config.yaml
n_layer: 8
d_model: 96
n_head: 3
n_kv_head: 3
head_dim: 32
d_mlp: 384
vocab_size: 2048
activation: "gelu"
norm: "layernorm"
norm_place: "pre"
norm_eps: 1e-06
positions: "rope"
rope_base: 115000.0
rope_fraction: 1.0
qk_norm: true
attn_scale: 0.383
bias: "all"
tie_embeddings: false
parallel_block: false
extras: ["local attention windows", "capped logits"]
init: "orth"
init_std_qkv: 0.058
init_std_o: 0.0145
init_std_up: 0.058
init_std_down: 0.00725
optimizer: "adamw"
lr: 0.00253
beta1: 0.9
beta2: 0.98
weight_decay: 0.0
lr_head: 0.00671
warmup_steps: 581
schedule: "wsd"
decay_fraction: 0.426
decay_shape: "linear"
final_lr_fraction: 0.1
batch_tokens: [8192, 16384]
seq_len: 1024
doc_mask: true
train_tokens: 105000000
steps: 9120
dataset: "wikipedia_en"
Each number is 128 + 32 x the weight over its row's rms, rounded and kept within 0 to 255. Layers, rows and columns count from 0. Numbers have three digits each. The size before them is the row's rms in percent of the matrix's.

# layer 4 MLP down (transposed), 384x96, rms 0.223, rows 354-383, columns 0-95
087:113050110122144071112146110159085140170090088098173081142106080119160114159130168145122134124137140095067147167146176139115109143108114121118150121175130107122195185105165194172175124156162116114108134155166107157148103172110084064100131092151125158070141083085110058170140129149137122150
085:107088137156080078157132094157059103153126128113152098194150110138135126122150107152105115127106148188209084144154109137100073135129154114104095116098161117110146175181128171172101110125100162122164140164160066169120069134112121165133079114104097158161147125109032123168117151103095107171
123:140110154064161140120110149113123141111187138149185105160168100114142126134163083122090082141132122158184136101158188152066100092188128147203113157111157128092141115163133094131181140089035082139174102092090139159096131138117106049126153102093100120152145164129154115124098104169136140129
079:116133208158172098076138109161124123125087136094126178193134078129129143144143134088143108069135160116122104087176131130088144122188136146098159135119148168105162086101109148150112125088105147154094131109083183082160151100166149064157103074145206126091142136183056170113133112141123116112
114:170102142131158108153163136120150211147085094085165086191170105043135113114176123134135110112138135065163177055111118119147085137073111111159144121143147086111126112113083091083186128082115094169122161118124131184140130094089118127138120119139153144108167197145164152135151086139154136167
122:128087162100101070161089161137117141097153166151154145164119130123153138117080124180187093115125095144063156125158120106123092190146114117162155099140175052099144108097158211127169119128096134114188125182095111073095119129133072127116155138084162136102102160104171134095149095088184111134
087:143131150100187106150104139105145170169104142056112152188156098079133150121145086099118160091097189184096146173159099120085136105121138159187069178136138068157151119123162116103091121110144134119150137131092086138181157035116147093088109106151155125109072123154078151146160129148128127165
099:113185098113116108175144183115128151152152071118140201121116084147146118136129166139105132174093101136132155199069110164134137096142034085163149100144111119135115143182123101096101148102130148170078096115140126146112086113120106120154144089158193074191132110145179122093120142175143073101
105:167127177109149155156137094116157054078157183138137112105123121115078133140106145130123110106152160058175131099123160157140084059170080127120114132088139154133112080164187120165112088125098141125144148141100043120180116142161121166153120166131113172112165105098195150133057159169137125092
086:156088057141134153163124136163132127156151189092176134171097096121146197111053151113159136170152087165170115099161144126169154084118179123165136079108083119168070135116102145139092138131102137078131061130160105133146092141134157077149107121123066073189108145094163114138118122087131135108
099:111119126126108087097130121110089119100130153144131164094067137122118232193114156151171075166124135175160149159135150144077152142135144139158085086134143143071167127146154109084057177118078185119144082120091086144097172165135103127088124135116099104136108171118128114135200097098173159131
094:069129158125120099132060119117155100122087127151126132074126120091182148173115152118177180127094095163058146137175102154061094076130108116152121146141124094188115141134197138135086127124203116091146098096120118123091163112101129211117120110146095116136121172145149198098154158127125108168
100:106162138151141077084174105144153137147144144103171098120110179096095121084126110100076101082139080138106169174106096117159098084163172122099123111219152085151146108125143181166081150164104155134091156118108062146156134147141090127105135128110120102103118133119162191077170120091117195184
096:099116171137100102145059136103112127177127168178150147135140116077178122158137107119164098130127168113155160098183110173102083133094145104099098116157182121098182171091117090108133144155164128076135060176139084106129214160137096123119117101120133084160077169125084140107184126110138161076
082:096118049119126192111152094127086129134163144134126119154117174139108102167160098154150124149097089135092109161134079169125149156166195114157144106186113131130142133132181144067149132186148164057097113103123095130189148092126140116072104107162124120162162134187046086112121080137141093119
103:136153086128126161166121108120123119123106152168120158128063162107148120153156066157105138210146164123076131154071132055131154123111150103079144131160140135100129070102124111133142118142111122107172155185122116118179123106085094111091167153132153133082087119155139133037081153193206136146
107:113158133093156104097163086156165174104172140098099099148157117100109161137158169111103079114152145109162183125142178094135164127098089141097074130179083122128150123091153064112156129152140167085109121142156156135124129093086127073115110121110160153164087143147036142161159078222144146154
106:136142103113149189083171188137128094160079139116124154089123179123178193145116141074118095137130145171086133140171115104080119154151131073095165111137147126089157141155151148148123152044124091150077147132165128123135125192120080134105127170104110088158161074172160134123097141127057109070
086:092120139150110109132119122148120118158172126153099123089148144060086147204167156136148094086144131120124157153119163132149124127086121111112111177156116092184111110114099140128097115174156154121107159084162068145127106165151167146186165132167117151071134025172031102125097106129117165164
114:134200156132088132125129133096112107081173155145196083118050151177159129129162134147123144153129139198084130112154088171157077171153099123097132135134151163136102102161138077137126111087115116137112109126122116195043113156148113120189120175107114158139128125135115075066173111099164078114
098:201111171114134117186079093173134138160146147099126149097103072106175105146043194154145146091151092132090115124144132135153148105147110126186146132143120132127178133142144115036187107104176072120129050080150130134204104084150117094123130115124138106154132124100100148131127144110157113145
111:102153166109091119071138080121115064122122206149202149120142134196074165160137150105119106109090141127150116147122154151125148087158099128129136125086141100088122064146146156125160076136142109146106125118185093179100089100114117169150074104146065082140133147119181172077130176149102138168
076:105148136148098119138154105081061162102154076128142120113165144047122156149142177120193150136146120153115139123121101081118217136130169095135112060132123129174095138139166139160092187062156169156142146096140119139139120119112102135191139167149119140089151055129155103116103063093117135081
113:156126112109092062153172067138134181096191134094067153149113126149148130175165136048173175158122134116073085142119147109110125122122094118082147140202102113155094169138159134159077125120152145132137108097111181110162118099092169081123163101163116142095111168106079169174136116137117103080
092:143095146122125174111115158138138139118094113071149090220091158140052136158110140089130131102112225172121118127154146100098143182167149165181106130115153156121108107104126111116054195126161121138108101135129107087123158111156083190093122131167089151112159120126106109123167118052096137142
102:048156162108109164176109075170137129138109163147094154176157173146116096102160161162064163168081109083111121177162130136115170141121062044145154120152103139164140132175161099121124124139078102099112131125105106084135124122102169141093122159136161128121138118088196122057162107112094161141
120:103106132175071070108090108063180145125116129148155059114133088058152129129104154175139156161152197160079078158145131141193133136113104149162085110096105140100191126049177140131127127122165128140133135138171159114119148163122203121125108135159126090139168116093146155112148125108085094110
107:132158162111120097141132163161081134094117170158120029130090167150091141047150141111112140134139122110117064110128141145133157101142195089169159127181135130159132134165188146116120135141124179141116052171121093083130178118133135127124115100101103070138117106090171107114110184143096082191
111:074135157067120165083175082091151162188101144116084096116148183137082123107173171140157150106142099109081132095154190143100129075117185087158187077173123092161150155117147135139131135127108119129129081143064157092178174129124098154102098122154138153123141102113124155170074139089110115170
099:076117122118101091105148161099161127084130122159156147138145155166143155137104136212080138121138053131070142139105141174160146164103109149174158157114109112082166139109170095072160156090134122138184093099062138109155138142180145142104096090109161144151094102199149159098081077167112087109
# layer 4 MLP up, 384x96, rms 0.23, rows 355-383, columns 0-95
087:126138084135137168122080142140154155134142120138178100052117126128169084092116141196200146070121074138105095111159138107116168133039130127119113119095086130120116107078091119129145143116144075210054135101139163153115135180173159131111066135122123135098106083112169142143162163109100113125
110:131153142144114118118106117114150129064129108193114086105109183143134081057137154120135154164122021108123117101123071113139112136093094152131164156123112146162160170171104152128193165127145192141138118112105108158116130135161157133074132100139093114122100090124224156115063175142097167140
094:098081120169146106152114122118126151040129127106133101146074141148111130077118105146113151209164148096162088076137094171125142114134110099174104096167081129060135140187094139137136134131120123088153130213096181145132093143161087065119135089129123153140158150140131107118171135168140170201
101:124132182170135166199126088112166141079123159171067107128098094187077116087082146138129123146205085119141115096131142161189129128114142112146166128171151163163143154094093135154151085094134115137122084156112171165119132137134134121076151121122129115112047164035148131131151179091141124125
113:130091096166186118201106086078185050138070169161111155173159174146136128082136112119097116168161134116183133114121129119197149137151115160160171081088160161128097094134088146155107123133105123091134114160116130115118056146165114129071101123124153076156149148110167099126144097077138150093
078:136170110097135147126099104091153090072145141131091145112146130200087117123109099142168146193119150168141120179094188176076150085110091154100168073113123151082141122125141052099128176133132130133141128132151197123096074125190130116126158090148098080151151116158162144077077165170104148138
100:165145151139115125135126097138139103099108113163127157184123181134171161129137104074079146120116139087132157136082079104137107092111168159113144154117146185111094149167115113175159146185175058118143171146077112172148134169138164123149108137128074107101109148092123099104088123103023150212
104:215141118124093125137117153208145120100093089167143135115157143112117109086110095115166109176123117114097118113109108118151178124146166106107142093117165176096098185117137107110133080118130080145094093153112125124137088111222135060162097114176132062118087137127121215138152126106136190131
098:111127129162134163123094102129143143145077112194122121045100148175183079161078133054159139186101082126136097144132172133153122168069118100125158102120070171134102161102079096129135178121157116123131109072107141155144110108183146073184098112108094142137145112095133110134163105164106175163
103:109159116121078160141156110087195163081114157198142173138129101187126079111089149189134145137115136133198113090153128122101160091132177125186134107135148155117123114097091086147143134176074138120119087129130145145123078173123168112056139057112110091139112088106172144150093142068149151146
094:107132165101144161179176088095155168106130167143087171076135152147169091118062106175119061119123116093097135109089112140164093178107166147078106132091121157074094163084138178186083109090142109157093099109085111153123157127154157117133096136141117142136086191140128140110159097169174107179
094:145100140184141091146126082125134126133125095075162142080131191150183104079163075120114120155173143125087100126129167137122177117116125116096203105114095133162132172138160121135070146138130159090115079123110135109153109205148123101187079059092165117144175092070172087128133097156131165122
102:171145162150162078154133141181113109144079081075136091121158146125099127110095109167163129091155105143134134113099098168104170123122131126111139154138123136101153128131102130152129140105137145085051142109147118115060079202104165166179143097190111141107124109109170230159062076154086132149
089:114152080108115105183151120165159071088123075105096162166155183119128121084113132127156104135134159116127155120090124128125182187150136133168135079122103150105173125179032107109121090121179072106089121173120126197131120123105122140048086094115182077149105111146135159109107150090119132153
109:117112106169185188150114114131146064130063079154084124122097098100130115104104126128118118163164112117090098081064121113171181061148164123150110079118120148144091149176114068099090146117103091106133061143141147143166097124182155127129140128137159109186132190120133148181131163185127158156
108:115165135188126196174125151157131123073117131133080153194075104145174131114081178097133086100134110085126046077090107092195113120124121168170137093156143156168069153137056128136129133084148113091123117097111158109114168142149135123086163119150166095149117116105139130198123151134119115100
105:107111172138112098166085144151114100093088123158123105096137142200138109116091144145081078138142152121113132086060100148154136139141156223150190157087099147097099179186131132181148149078082132126129119143103140170125115182122127095131099105120078104131114199125146125065151102102143097070
087:168115118098153137203157127071143137116138150148151145108107146078060121113111173141118137144152112133194162109125094141165119188193140155107120082117084146146106141123115101118134106133093119137101119127079141148095098182186119077152126112169049075105166163146123152161124165094184193072
106:128122174096176153144141038157118134108156142130137103132161135147091107161099101134133166140118073091135113148040106183092126142090064079147199095098134167120095184142130134140123115153072068086145140154090115138119159164140157152111125149147092062125102182170187118135121097133145129122
106:096160145161145174082108118117096038074076165127105157149127088186124145105159138147118121199135094111163098117073132146132122162095078150165102109121127153114147145149149144143074153109127174146102149128067085226097137128100125163162102102089144123117142181081133111155112125100129194128
108:120194160081119174137111067140091126143098141171154103114101135190099119075074150073124142152156130118162165136131075093149184089115119122081157117110153130156081105125144168158177142131134072167158103128128130117086126141116161101083074052184142090098156147132168188162112153093134146144
080:113109114161096157147119157141173110129174179095110142092150126166152101095169150098093119151143149052128191117128087158108122089130117143148153119118104177125111165122088188150139126140157085128126079111125107173126158147214165143059099039116182118126131195117103134122099140059139101127
108:195128137122101166183138121092140128115131102160103110116171148105149131116147065103183141201122111137111044106080111104164189064131108105124157152179119137093088140120103084103122096056121080175077113121145146121086106123171137153120104102177113134164117196149170122124105134133175147103
090:177158116090130154098111093157154105124100099121102128113114191152099112063163116088170128128105103112164125092102176103171168183124142118151145086140147156092092114156082092150153127133147115164161159155136165109143140127212180147045082061133091140107168189159124155119144101122111085170
098:123081163091105122169069067161183146093128133144053110076120128130104067051139155154129088133112061119108165167157119137133169160075110082142156149104146189168114185146190138154170113167105124139119130141160177136135160126137135102114072106155139113100147104071132176119134123143133138128
105:126130108187166164158098148140154093137083163124102089133065129198142080135127096113157171163144133049111083155061121177102132125127120119117149110196118169101157061170069113132128143142131130113086080125132160120109128142143197132139127134135124116101140174163167190135093155094064115149
108:107158132120102169149082126178208155136090071135117095138147149117102043107171111123105063154131043116117130141130086162131163121127139082119122102107152135097134093148126084137151149108147095133158121143109199122092144139145162132106140082218140059097182130152169123127109156169109150159
107:153132151125146172190169073162137087122091131121112196076104182152146100154111146165138159155145057144131121084124106137183115162167193098110116118124177163118100135102100128190141088165158172128136112165062155118119142132121114114048133092130115133109141143091140102131096164074117122054
094:179143139140164136128116063082135098151109130173145180131085184115100132122088137148145194153109077106146108104113130123166158168125163080146128049158152142148100102101117087147124130165072136099154115135102171132109109194067111113081173113121153035092092174152176130140143135158156131125